From a checkpoint of a small transformer trained on Wikipedia: width 256, MLP 1024 GELU.
Each number is 200 + 30 x the weight over its row's rms, rounded and kept within 0 to 999. Layers, rows and columns count from 0. The size before them is the row's rms in percent of the matrix's.

# v: layer 13 attention value, 128x256, rms 0.0305, rows 5-17, columns 0-127
# o: layer 13 attention output (transposed), 128x256, rms 0.043, rows 5-16, columns 0-127
v5,100,221,222,180,193,226,235,244,162,198,265,243,219,191,212,182,275,167,164,160,224,222,232,185,192,155,193,173,216,205,234,229,211,220,146,147,173,206,247,193,203,184,205,217,229,226,238,169,104,208,86,223,195,212,168,182,164,178,115,206,181,214,175,215,212,239,199,164,211,190,202,177,178,183,203,151,182,169,203,240,206,190,193,157,226,149,178,218,193,229,214,168,213,201,143,199,232,199,198,187,213,146,163,159,219,209,230,188,190,195,222,191,230,185,178,209,201,238,201,209,241,209,215,182,188,174,210,161,160
o5,103,190,194,193,148,185,213,184,164,204,220,240,195,162,199,169,256,172,162,180,190,248,230,242,202,244,217,200,200,189,238,165,213,313,154,233,230,185,217,166,174,227,232,238,187,213,267,164,157,191,165,200,172,204,172,253,215,182,228,230,186,207,176,190,201,185,217,208,168,169,169,153,196,195,213,206,173,208,218,233,188,191,240,242,218,157,192,227,201,234,239,189,205,190,202,188,189,170,151,201,203,165,191,194,254,218,201,196,188,182,218,179,180,198,132,245,125,189,226,203,196,167,192,226,142,233,189,155,155
v6,110,182,193,188,217,208,209,186,214,186,176,192,183,187,232,207,209,171,251,252,170,272,224,198,221,121,174,199,193,199,193,166,204,248,238,223,175,189,137,216,207,183,166,266,190,251,197,207,208,166,207,206,213,158,233,188,213,221,197,205,220,241,180,243,184,202,191,197,222,222,214,237,241,183,165,203,270,159,167,224,202,221,164,186,203,188,240,197,241,230,158,196,166,198,216,214,210,248,175,203,176,200,203,218,158,188,156,197,189,191,178,224,194,250,171,154,131,217,167,205,217,189,203,218,228,213,207,218,244
o6,102,191,138,144,203,204,165,145,203,163,217,207,190,209,256,242,230,183,185,223,162,234,165,192,209,175,182,155,186,203,158,216,169,217,272,162,195,178,178,182,174,202,237,230,196,201,212,215,206,218,207,187,182,175,170,197,167,242,207,229,227,264,211,206,214,221,207,157,213,245,184,201,136,187,196,233,196,194,242,183,196,222,208,198,191,187,212,221,189,208,202,238,235,198,245,219,179,241,197,191,208,215,141,190,155,129,177,194,203,142,173,196,249,189,182,220,220,199,192,190,190,168,164,233,228,153,221,213,214
v7,103,183,206,221,190,219,229,169,221,207,164,224,197,187,193,168,206,145,170,218,237,148,209,245,232,264,219,201,217,214,184,229,157,183,202,241,229,203,155,245,195,232,226,206,211,202,146,158,205,208,272,217,246,179,150,159,208,177,218,207,205,211,222,237,105,199,163,179,231,188,166,213,192,189,201,274,206,215,236,152,225,218,156,239,225,177,202,165,255,204,220,271,205,230,210,228,201,211,207,209,224,224,220,194,220,165,176,198,219,210,216,207,210,229,172,241,258,210,202,207,233,175,200,148,216,190,154,132,150
o7,100,208,272,208,215,164,250,202,292,166,219,223,152,184,218,196,217,178,186,193,207,212,238,212,260,277,264,214,266,246,222,156,183,145,161,211,185,232,179,186,152,199,218,183,187,179,186,220,186,203,206,172,223,233,188,168,194,192,247,136,169,227,278,217,204,243,206,214,180,180,171,225,168,208,213,214,190,276,158,199,197,218,156,200,191,189,134,194,255,188,183,282,199,197,185,229,108,223,179,205,162,202,231,178,196,235,247,186,240,193,219,166,249,192,182,158,210,171,204,234,240,206,223,214,186,228,225,153,206
v8,099,197,208,197,203,229,204,154,195,215,161,208,188,190,201,181,182,213,218,188,196,161,246,168,202,231,175,181,203,164,183,236,238,230,181,252,200,233,192,222,181,186,149,162,218,188,221,224,166,228,180,170,198,208,198,206,186,237,159,204,238,223,199,292,165,208,202,163,177,191,176,226,210,229,180,165,178,160,177,161,257,177,202,188,242,245,158,215,200,215,93,162,185,207,208,206,158,225,230,187,165,215,184,202,169,197,190,159,199,254,185,251,213,192,202,190,195,208,174,240,274,254,265,252,215,157,189,223,216
o8,095,194,261,210,207,233,178,195,184,174,139,210,165,238,221,182,203,181,160,203,226,179,254,193,159,195,153,165,210,191,158,238,245,192,194,181,149,210,195,181,170,212,208,169,156,164,220,162,183,168,176,166,232,183,220,193,176,192,201,211,149,214,184,207,199,189,206,178,141,252,211,238,138,188,286,226,163,184,208,172,238,223,176,207,211,244,182,225,263,195,200,137,166,239,196,182,176,185,243,241,192,251,125,224,220,195,221,182,182,198,217,195,206,240,210,202,206,222,157,217,220,161,199,139,203,208,173,207,181
v9,099,171,168,189,175,182,217,209,198,230,188,251,224,196,208,205,221,139,246,171,138,187,201,157,154,198,222,173,205,198,191,218,180,205,244,225,176,219,187,197,228,204,208,199,249,180,195,235,146,218,212,158,248,241,147,204,222,232,281,206,218,252,168,201,253,237,201,226,201,234,269,222,172,208,231,216,206,189,218,213,232,185,225,184,180,176,146,193,193,193,179,209,230,191,176,258,182,224,239,186,238,212,241,205,196,265,137,202,209,183,194,212,218,226,239,178,211,263,211,201,184,233,198,215,163,185,169,173,176
o9,103,146,154,257,169,225,243,199,227,166,181,159,245,231,232,198,200,190,232,141,184,203,219,206,206,235,172,223,199,237,242,200,221,221,274,198,230,187,200,206,233,195,216,185,231,189,234,231,122,186,230,143,205,218,141,219,226,229,233,197,236,200,191,219,222,184,255,211,222,248,263,248,155,164,246,184,159,237,203,273,188,221,159,187,190,265,152,204,204,217,213,188,175,179,201,201,170,206,205,221,195,229,213,231,224,235,206,234,195,183,221,233,169,237,245,188,236,193,166,169,137,229,210,227,190,186,204,168,208
v10,107,212,189,222,208,189,213,160,182,233,195,197,163,150,216,160,135,186,230,221,184,183,223,205,194,197,166,195,198,213,206,245,212,191,211,221,180,158,218,168,218,201,198,189,196,148,173,241,192,185,240,253,166,221,198,237,253,239,177,215,215,210,167,193,228,195,230,205,220,196,176,217,180,148,179,232,201,202,194,228,164,181,191,210,233,188,158,212,166,219,179,220,207,233,224,225,132,234,244,252,126,185,210,172,200,218,177,185,144,120,191,208,254,179,200,209,238,192,192,233,211,205,220,180,225,151,222,229,188
o10,103,248,196,238,165,183,181,208,195,200,218,201,228,249,185,222,190,230,230,244,229,191,185,241,187,238,229,195,227,219,186,199,198,173,212,200,192,169,185,231,228,196,162,206,159,220,226,203,231,215,212,217,173,207,201,206,235,258,225,217,206,228,182,142,223,267,242,237,185,229,200,198,200,225,209,189,221,180,248,232,220,207,190,235,183,199,188,185,192,176,181,257,201,192,164,223,144,235,200,171,241,215,164,132,263,185,218,209,200,201,265,175,202,153,201,227,193,208,219,234,173,183,213,204,229,199,184,214,163
v11,105,174,165,227,147,217,191,183,218,140,184,210,187,206,225,149,253,221,211,234,175,187,215,194,207,200,254,180,221,205,205,185,208,181,220,198,267,262,122,160,198,157,167,213,179,224,251,154,142,191,199,215,268,161,238,174,206,200,182,197,196,180,156,210,171,239,221,167,196,137,218,155,218,189,151,173,163,202,183,208,240,227,141,157,181,248,180,179,209,243,208,247,212,213,181,182,198,232,223,196,176,173,223,233,175,195,176,197,214,162,152,219,180,200,187,181,260,238,178,230,265,216,249,204,210,237,260,174,214
o11,103,211,140,165,166,192,162,204,256,159,206,263,163,192,183,187,194,191,195,195,236,181,227,224,167,222,189,235,202,184,177,190,176,201,199,203,210,218,198,144,183,176,221,176,188,181,216,228,191,203,159,192,235,213,165,172,168,158,248,217,260,170,159,211,155,192,247,156,190,176,179,240,221,160,191,226,191,206,200,242,240,197,204,234,192,190,203,204,216,227,232,207,173,174,231,144,230,252,212,189,173,259,195,234,210,162,246,171,173,151,155,202,232,212,194,156,218,197,284,180,213,194,238,169,266,219,239,227,162
v12,104,165,221,174,191,171,172,233,185,225,207,158,199,233,211,207,214,203,203,222,153,268,167,226,150,219,213,234,232,184,177,202,238,227,209,227,185,230,185,237,207,197,202,188,217,249,234,151,192,151,185,223,225,178,171,238,203,155,227,234,207,148,163,169,206,159,168,207,183,202,207,244,209,164,232,169,179,220,190,234,201,189,215,189,198,176,203,232,176,158,223,218,211,148,204,200,244,215,187,159,236,254,166,175,223,252,154,244,217,257,194,208,157,194,191,237,190,198,204,209,213,153,183,175,192,152,132,140,195
o12,100,189,207,210,155,109,165,158,169,242,209,132,192,126,222,146,210,181,200,264,174,193,192,235,180,212,209,220,165,189,200,201,178,186,152,239,205,186,185,185,166,188,216,195,210,204,195,201,185,239,187,229,221,189,174,168,214,160,159,186,177,242,221,220,154,191,197,225,167,248,230,237,226,245,187,144,233,224,190,182,224,183,192,154,198,204,213,206,137,190,203,156,191,179,190,230,170,180,175,225,168,186,251,178,253,218,149,172,220,256,181,205,225,185,239,233,155,196,191,232,199,165,223,158,193,173,156,185,212
v13,104,165,223,221,187,191,197,204,175,184,275,151,236,195,194,218,233,209,177,212,205,211,211,210,205,206,242,182,171,252,201,166,260,179,157,146,171,206,239,162,188,203,244,171,185,230,243,211,191,183,203,247,203,177,179,126,189,182,228,214,144,209,167,190,169,185,204,200,190,196,252,212,278,210,157,208,198,224,169,243,209,234,187,188,208,193,213,187,211,153,199,202,181,247,236,224,247,201,224,195,191,188,175,180,251,193,152,167,247,233,184,204,174,228,180,237,268,268,193,178,203,238,239,192,173,211,223,209,169
o13,106,233,198,187,220,168,236,217,133,169,183,218,248,206,177,203,248,190,184,172,156,236,188,221,231,263,222,152,159,196,200,217,272,201,195,156,186,183,235,162,184,175,191,160,237,180,181,190,195,177,212,236,194,179,250,198,241,256,220,225,204,195,174,181,209,203,238,228,214,204,195,211,272,152,220,176,230,189,185,230,138,197,252,176,217,162,206,227,222,175,204,199,278,150,217,212,206,176,205,181,183,178,215,248,169,236,256,196,228,165,158,238,230,204,178,172,230,245,200,212,218,224,240,143,213,241,164,184,223
v14,106,206,151,209,176,228,220,202,148,132,245,147,279,160,176,172,158,178,163,194,220,152,191,216,227,210,213,204,221,174,183,147,205,215,200,193,228,213,242,226,221,194,192,191,201,183,189,158,171,209,243,189,181,224,221,210,167,212,141,176,201,137,288,229,187,197,233,204,189,217,181,188,246,227,222,191,181,200,211,195,223,197,200,157,167,171,239,233,180,197,215,203,222,204,251,211,218,166,174,177,179,169,189,203,162,197,182,197,228,205,164,148,163,225,176,164,218,193,217,189,132,177,178,210,234,226,189,214,212
o14,104,143,203,236,173,276,208,178,138,186,236,209,262,187,180,212,189,239,191,164,214,213,200,193,196,188,222,190,159,240,158,248,199,222,170,177,179,179,215,202,232,213,200,219,137,246,231,234,213,178,226,245,181,221,188,219,197,181,208,178,183,151,246,206,209,222,174,171,194,183,180,122,226,185,216,176,183,197,164,169,229,230,226,167,183,202,193,239,109,257,228,199,163,228,144,235,237,183,177,228,229,190,146,257,170,231,210,170,211,258,166,160,168,192,176,228,188,110,164,208,194,166,243,192,257,209,251,215,239
v15,112,194,188,172,214,235,173,210,239,149,209,169,202,204,205,172,195,190,199,166,218,167,147,212,246,173,167,238,220,227,181,200,166,250,224,186,172,194,234,232,233,164,193,178,251,179,193,214,199,256,164,186,204,211,216,263,189,207,133,171,238,182,200,232,219,188,246,242,200,190,181,202,205,215,205,190,245,184,222,225,191,165,215,171,217,239,184,186,184,169,257,205,209,166,217,142,187,252,203,174,147,175,261,235,206,259,188,182,242,201,236,193,216,199,204,145,144,192,147,186,158,218,205,193,212,200,212,158,182
o15,114,180,187,242,235,238,188,155,205,242,180,186,186,201,217,114,183,198,175,232,210,153,237,245,251,178,174,154,182,234,172,211,136,201,234,180,272,168,255,239,185,191,223,181,217,213,185,213,227,163,188,166,220,206,196,231,146,170,201,203,205,229,156,220,141,234,240,214,171,200,222,128,241,185,178,170,168,174,173,190,237,181,211,226,164,222,199,203,204,215,172,181,217,212,160,173,249,177,284,197,221,185,212,227,258,190,146,190,210,185,221,166,198,253,176,240,210,144,236,212,189,199,229,216,209,175,219,182,172
v16,101,237,181,181,214,197,175,213,192,207,140,194,212,222,221,228,218,213,173,215,226,227,227,259,194,215,251,202,217,212,201,237,197,171,256,226,210,210,244,171,213,221,136,201,231,188,240,145,165,209,206,184,183,202,201,176,207,262,152,226,213,165,211,229,224,162,207,161,194,144,199,193,141,205,246,242,202,155,227,183,187,233,208,236,211,207,183,257,232,207,217,191,174,199,217,187,181,161,148,216,239,208,214,184,235,199,171,220,183,170,219,190,225,133,231,194,150,219,235,186,162,168,179,230,175,181,282,185,255
o16,103,183,188,187,207,232,213,222,250,141,150,212,194,223,158,256,194,203,134,200,215,218,242,209,184,180,188,186,179,166,248,232,174,228,157,187,206,189,220,215,209,232,212,201,227,170,190,225,186,198,120,201,214,173,219,224,147,224,229,175,222,169,220,250,197,191,186,167,222,165,165,169,203,171,194,209,201,196,217,244,226,217,186,206,237,207,191,157,227,184,217,172,151,216,162,185,208,191,241,272,189,225,243,170,202,179,186,216,168,248,164,216,262,164,176,179,195,197,219,230,186,222,201,208,225,171,163,166,210
v17,093,186,177,207,189,196,200,179,186,182,185,235,203,210,181,163,186,253,219,234,180,242,228,183,232,219,161,186,255,171,152,171,219,223,220,221,177,215,206,244,174,244,227,217,166,193,211,162,186,194,184,273,143,207,189,190,204,204,177,156,184,234,188,247,214,211,183,174,156,198,218,156,190,177,232,193,213,140,191,219,219,215,238,220,185,178,226,247,195,150,216,193,214,223,237,138,204,221,190,218,215,220,205,208,205,186,234,224,209,160,193,171,179,158,200,189,176,210,194,171,150,282,259,193,183,171,200,221,258